Weights of a small GPT-style language model, trained from scratch on English Wikipedia: vocabulary 8192, a variant of Muon for these matrices.
Each number is 500 + 25 x the weight over its row's rms, rounded and kept within 0 to 999. Layers, rows and columns count from 0. Numbers have three digits each. The size before them is the row's rms in percent of the matrix's.

# o: layer 6 attention output (transposed), 160x160, rms 0.865, rows 157-159, columns 0-159
# v: layer 6 attention value, 160x160, rms 0.124, rows 158-159, columns 0-159
# up: layer 6 MLP up, 320x160, rms 0.268, rows 0-17, columns 0-159
# down: layer 6 MLP down (transposed), 320x160, rms 0.126, rows 0-16, columns 0-159
o157 110:541530525537505460493496480488531487526515474497486530507486525451527462480498478498475467509495538469539546477485512470482535472494465525522477515528518493500467529478471499504502525500484480544508491509535497491507469520481486533475437507544459483488513494500507486520511502495476477462556520468513528478492509549466526481475522530499543483507463504487504465516458523487506462491466482519507532534554461482513497487462541485492506517511498504510552500514469476517536507524514461
v158 118:483499444502473462530530519462519515502514509519479517446479467521459543492550504502495516488507529518489487535473500432521521482493563440527493511495496542484523472482454507501506446469479487527518493474510476527478542506490485507521521532476490468496462457501527497481501478467501537475485526527472515498496520529551495515490500478507535528466492521542496500531473472468504482468489537523492549495505469502503512523519501500521512504541521499494473487489535481482527515513523504
o158 122:525512539486488503506509488523492517508480456521508513534488550472523459530484477497539461503479468483541489497517506544467461553553449539481480493487505474484427534495510511510493499524498524525495485550482515493527490491506475502509496470517510516512525484503504512525482489505511484545506469490473465504498480481483485498531541517488499500468507475501474518517469547523493492538535453518468487489476502557510475499477497493461510511519447500487514544509458523504442459499501533
v159 094:450506513507486491509525492501446507515547517495529496527485520459496487510487468524512516479513484491514497513512473564486491507493527489479495516488506529486492500546515508448478510479443463523522488496508509473541466482546496509551443453481547525511489460473545533466547474529514516514518509474507497476491530461502501510504465515455507452505495450513489471520501533492534514463510512519499493503543484483481554544484480517540495497488498490497521464484480536504502514496491521
o159 117:538487498496521475435493572505490529501483515518486496486503509514523513511505508506488490481484509485527522519509501472538508519491454534473521520474501512492517479484491472512532520518541484493465479478478496516468491482460496517454532542478480451458488484543505469527477515475483522544481519506513510507475477516489500529500518485527458471519474555450547494490495440496447515545517482493482481528517518548529496467498501505508482462496530492495492488573529507501500485482538493
up0 103:480496561531485528494469485489516493521478473546472494526481512520519493498479494483513460507456486485508517567491514543534496490476522461499494512462465523520526541503483543496464483501479480500564502500480507497474501472494518482514552513498466541498516502492521523506510502522467508485480490508494485509447462491479511477491479506471512523487525436515487547522539462510507518508503505515526496499510476511506529492479517522470486503547484481512522584485432488476474509470486481
down0 104:523482507487524517480484486518467490486512529499511482453520480490490523480542501459514529495531475509496502473511512516491441457508502528445509500502492556467492478526545481519533488527480491471468492501491505514480488551500477502521487513529482439504491494514522488511497546475520490472462494484514504522521525468497495523481504505533502476525487542501504442489530517520514503560495544499490496463513550458475493493534491444510508477484494522502490477481567501564462537510488504
up1 107:508501464503499477503461494523472473502468531494477476525517521559482482466500483528532514508486488481467478438499516500518507529509510560523501474486509501538520501489524525466487523490505533493486483497506492537513489515504477505525506472493503553481497486516492478532511502544522523554498500446482478479480468486485500509523498499515518527517493486503525514553469516551525460501533484465468506473473528445515538511464503506471500482466544505501487529479487505434477445501472549
down1 111:495474487480450506494511510499505455506493532550506529483519485477492556512535515475451486453502534522505509548520477504515479513486502498501519542513467505503474487493488518481584484521507492534498510506472514502455489455540520510520502507490521474545507495483520517479507479475488466424490514498529528538479499516505503477512460512514512449442501460483492475496534526473473492507499478522484492479489516478508463497495532490532461507454492525511514486518531506531484555467512513
up2 101:486496521492506492512498493491505522475508499544490519509510491482495507509523497494414530483466491555505534480555487494499521532524553516551499488524460502467470534476520476491496509478478479466460478456482483525492480471511513484464532525504522504509516514529500455478458517508496491501461512502509537486518501486431451488489523472473483510486485485479498549465511508499513471489558575522493481505516507515496499482518519507539466546502548505497473497523516503493479512477516527
down2 090:515517502536496514510495460512486481526476516490474489532467502511487478507473496522514487517498519507526518501505553481477482507514454526536529482472503497509502543521507489505462480466494523439451498540480516478473511583474506495492454506497517498469491482476520499515511536491535486537501502489504532493501480477544537510521506518499510460497471493501466515528488510550498461528464493511518494522487504461475449481503462492509541444462518461477529553468491492542493513551485495
up3 101:484484497486495503506515497475472542448521513536495524484484540465452504523511449474449492515496544491496521579496471489460490512515476484512457478507480477493483487520491520500478479515527521515506484496458494502471524516533480513479518508504520521518506522432538469492497480536513505484509531454486476482490438517507492475540503510519504536519496442490534505563523496522502525511472492509499466513487535518521566480502498505513490515528503508488494490500486502491480543461514550
down3 116:521504526471526485499477502549522474496500502528490516481534501542500463461512471547474507515505491477507481520522512506508494458538495522550529528518513503534523485519519519473475524479427486497542524443466500475542561501492494513501537508487504500471500476516474485467463505499465494447531480488525504523509476429483515535498485504479509526534513467486496507494504489522493483495505514500478463490455500505460446526510465514511508533485463503529463522499479478529511513537523524
up4 102:532507505498510537482488459511534506547524467526487496538486492503533489491481517534498485472521504502483494508486485447492536494520497492480524504499483479492443492515473511475433519494489495472476483476484522514576539488478459509468481458466482484476515507479501458501517477528481490478501486474505506550479500527483468515456517502508515494452509500544523553520484525473512500516535491538536517521499495519493561553522506488482558466474541480507481501524511496456496516515506520
down4 107:527550527518483526525481489503504505492482475474476496500511470547470500499455492468508536517469490491486485546503517495525472456495520509534491505493507490493519491522477516503481513507567538491575487481503523489475494506508502477528503519524521522490550531498518556498457482490509510503472487533504470466517487433472518503548494465503535486497527449466493485534475503506490496475469477516541500472509492501502499456492519545520480505541474495530490541498506476490472456492498439
up5 113:502465547543501481525511500484494539516458496489516532503482500464529480501482486468471535505469523482513522470551518537515477484476471535522491500478540459492456544450483485468491513480512506480487536476539489506489465501523509452519486495485505496530488500518480483486521549531513537488532487522477516519497528506507518459495545525467479482498441465476521540515549516513498485471548508516457475499515483517467540476505534493515502479461496501513497482528459475506521481506527471
down5 106:540440492454501525498470535524529502478510513489490501494453496520461526477493528496512504509468438531502491520497483495506458491478499498498529506484489518507518506479533492465449478573471545584524489505486525518489509467542493506508501490534484464508529494484506497520497504536500505518468487480496491497468500477459523534505475500534496445528530534522473513458512512509486458479487537503488512492450477542542486485506535487444518481523507490491530508504503502521493529489502498
up6 101:529515505483454500508519529507519499544462493491475507514462532446514508486504492519498519518459508546532498467485510535494517480415464504511550531478463495499485512485472505533452522480518508532494492477522476505523474499472483469496501500520498510455482456495509478501517506484501515498508504494506502461522533506453509515486519476534500501490534482489489486519443509527523543539510471522483507499539494503439518459566526498522506509500553522480496480492487474451523519506534482
down6 096:545491467510506510501496506514493512524492520467517520484511488452514487466516518466537516502508487504488519489517493505530486480508482518521511543521498527515471531528554495494515486472469525542529490504466487491491514514496535500435461502538478468444502432456501505501483511487489502496582503476497520482489508508480481511478553517498496509561528470511484451506450488488489512509515533493502514497500487481439458517523518484482463516520566507542500494503505513497492455493483482
up7 093:508529531544492541487489483501487451475451484489489489547520490486470494517494483491472477504533516539492454527523523500535513529467530502505511483508465524499532502489475525512463520449477472501531523430496492532523491485474464480475539500504509488505510478517473515478505521503489565485534498547486492520548563468506481506515500508478478510494490480512458507537480520488486508480495508503500532506531507488522480428482471479539497514518546497464510464514488490528462473504524515
down7 093:515497500559489470488479541476537481501464472519462454500490468479474491478551488483507461511510549452482532543492472511503489535487523473554540475530517487449533483474518496518502568496494513511494512489467537520516471494497495529499497492492465529486470480511517485514505530502487517508502512499487523523485536520493513509514518472531501506473477549499488519497505489454554524516501509507510511503473505504493478496515490479452482551525459510439507476466480511492452515512545480
up8 100:504465523522506484492491490509481453479482519516523534504507475487480504520487513525464524541503481485516504469487515505511507503534573468508504514524480493494486492483468475489507467510505474547473514528476533501480518536508477480462460518490515521505519490533505495499533502487528535461471474570502475487557495502513456489481497518520490492522510469514511510474493476515505474554527524458518522490512528509499570480459455524484498482456482453495473526444545517507462499493525527
down8 100:475466521517428491517514497506511504531482510494471456488506529475473485497512484494489492550499464512567484502441538474467509479508495511517479508500532498487509520512512516576525491488473496479495502508481492485523479443512494510494513475455507513525505508471500571493461442518470510451526511503503541468531492504494510533505486476472501499468480536487509493516499512547539506501521501535511477506503528509480562466511493523507501453494508512474520469490501518479553535497498491
up9 101:497488520460486494516500480525460530521495511494462526516523464474502539499495529504466478487514478538511464502511503556452485468511518495479514532548453520515469479520510462519508466504480497517492478482521526485494496484486550497498502493497522525493486475552531509492501533510497507458512513495493521552514485510506524499476478482538531529419499537449510461526478473499509550492474478510472499500501461516519477489510497524495503524546494474474522504507491476470516567449522463
down9 101:451508507470524493515419535492473517493476476470486511478476542478483473537495425514505486509492494472521486511479470504489477498508485481494504497530518497490481491470476484496498535459546518513502462512467512496476502507495510570520499479500548527517485525486471532513491535494544517471508508519489498455501528490519499518539477485513507459503494492519502510500457492471498507490523510494551549511494489494524506560483476512525502562520489517504553517470538555486486498482478527
up10 103:523456477550494505486513543514497493492525498469481535526502494463532484492506532542491526506540517478501510503504479554476474491448519519492500517491448465503515488509467494469474500491513532482485506467480482526515472483528462508481477516515489504510502493494486545533538500524519537496512501531465451481523538481484513512507489480456491471491487436506498485551505526465482533522539442503477544482502430487491485473516513552483514510518510520485539535509472517507465506516492502
down10 093:533504505556537451477513536491506473492540475472481508508470529488502522507482518476489482472515480522525534525505491479519498455440478528543501541539488497471517490526514507466479550554454473510509534473511505497517495519494476484480527526501465460464439516538552505498519519498501517501501495520490493491487520483483511465497488545482503441437512472507510488507513516477502524533469540508458493515500464510501458488510538538464469525489517486488494494498491482510506510509513527
up11 101:581438530530486477467505525456508457506481507466525483516496473522484491511512503485493480495463531505510498505499494515459542471503490534515518482450481486497486484489500486495485493598526488461479504481515522496510522467513520482548478531523510528462545506495503538492509495545499499521482471473517503510526551469500500516476485478502486506524513516491480469480513453516531490513535461492525519489483463499521495512503479486488480556496542476484480457507463513495518480511533508
down11 096:494471488474480522484509514465492515511489517498473506518463501503468497447520510498506513542477501478545542518552469481483494517503526508528528545450476552506485531481455517545475483552486530497485498530444488507439519469479504529506518484511493522485506498496489483400469493464467486510490481464513480473499491490486507506497492519503492495524533460485544488509500478539500489475520506546539516505471472521514495511526508506514484556496511522462516504523493477492503522535517501
up12 096:482509508512531516495498468490447522505535481522505487502498477467489494492540527484491497533468460472528540467513486501479526421497467533555523450530487512491507475485465483508492498495482514512474527511495517507452509524470540488505498476518542481528541482487493526492485526528474526544493460482530480499538518476517504515466518552506521499484484517551499455492535476495461517529459515503532524479499550487475476465468509507503501504527494489527461505495494540476504513524455493
down12 113:466509512495502493510506520495451520500461520506484507487477519504526488507499474507500457520531504495512528532526510459521529494520464494542510444555476508507522490526485522540496496475440498539471589519478491453473512530477530467494512471496507495485541462491512507526474538519509473494521507461465510463467515493455481516488514548513517509462452499507472508481488506492490524525491504514506514540503484483535521464512491487507482482539515533529509492503462508472509513439506536
up13 091:534532545515479450488503460504505480504492566504498508482519506522513507460476529519491498554490509525500476484508500532497481491515535496470509490516515496510506478481534521502469507503551475516486523495501503503550487513492501451491457496490499513515473503553511448472570523515493504483536511497476518493510524494508447453505500511473476515489531471492525458554480492481463532514528478454516499515492498517478455469498472471511493512489508531440507458467484492534503479452522525
down13 102:474507504502517476515514488519499500512514522477491531472514533491466471503516505501488526493496519514527514499528480522461524527545527487492466480495467485482522512484492506484554505466492514513496456512465452524496493508519459539542503470450567502474524471529455520508511490504501544503531509519514468440455511501521495525471484489531480507507527527489491495450504490474486520508543493499549516519434501522491533502489511514514457502437481518497533453464523454495534480484497509
up14 086:480519546518517471482544463493532487471510506479483517512520455524552496463570483474523501511483499474533495499513502501490515511492489490513511503556515479484492507503464511504522496457475500469459426487521463516521506519530514473523480489467485428502524519505522542494499518506532529507507536492506533474484502519480490508457472469456478531497506459497466531472494525540511543446461522479520501485551489511473497495507518530488505525487519501471488478534511515485505481467510504
down14 092:514472534541498482555509523462441485527492545463497450469516495508513516512449517540502514518533499511468526463476491443517479480487508496486532539493560497573503471474464475467484532478502526467454525521523460508523483512506506487511494467467492529482487472492473538513508513472477475536490514532502543517501466501466514501539499500516503500499524479535501512514531513516482487493505478510546517470470466504506471500522503475478526487507497470497485524505550480505483499512519488
up15 108:494472534502516504452501488482497523509510533477498505541537506509518507474472484478478457496460511460525517484510493496481518477444500496514503456513524483506493490488539520545481527522522510473491559548534486531512480483548540491479503526504496506462485481501461451517517494515527476529519534519515499487517497485526504463522451472493495496475523479468461506501502517548505482567536474500478475505539497486432469496467459518516486454520529498552506512489500495488520517517489501
down15 097:543543527487446475466485463493483526476498527492476503533497481502500469511501511514474517468464530490455537515489531494507505478537485524513484502490483504493556458500486511482493518483513510463490527498518499510495493485526495465490521480493478530496517507468538483442466506498474539488519501463437498501487470574465515522472503481508464544469546530460507500507525537493492507481561492494522474496539509485498496521551514504490536530482543488474494525480510502463524509478505533
up16 113:546499498503503531530528471481491480477528501506509482495462486513517493514507493541537503497542479481549541583491492480497490501491540517449483490481513455433498481527509506542500475484505463544516476505459466466523488523492488491483516517554498456536509513489498515509503499497537537509486462521509521456512489489500495499504487480527477505496465516491501508488484545477462515461511485500536504521516489492476496445538500518516506438489492464544513502505460465542527506510496520
down16 113:541516537489516461487565495531516522469516554479490558476498520477478502508503472522503530502510508479487525481489527516485522478457471463492530519519481539500499500447506536472555494549524479543481478500455513532479512465491529522495484504501500530529513528487509471466480462456487495460505484479495505431452519493505478478494482489497498504511468514506488490476512526510525529513457533497529493521541517459507522492490483486479476502468487469504509481527543493499501546475521510
up17 095:505485513532518473476482491505486517549497493491476550500457523466535514476486494480507513481516521486493497546548499537456483483502516488495495538482503461498463505528487526465503509499519492533490552530532479528481493533521497483493490493521533538486527489477507492454507478539543476492499484490465526502462524496519488482491493491511517497477493477473546497490511545515514476491505550508480514513536487450424447541457521540490494454468504510514464524487502533451494479525488499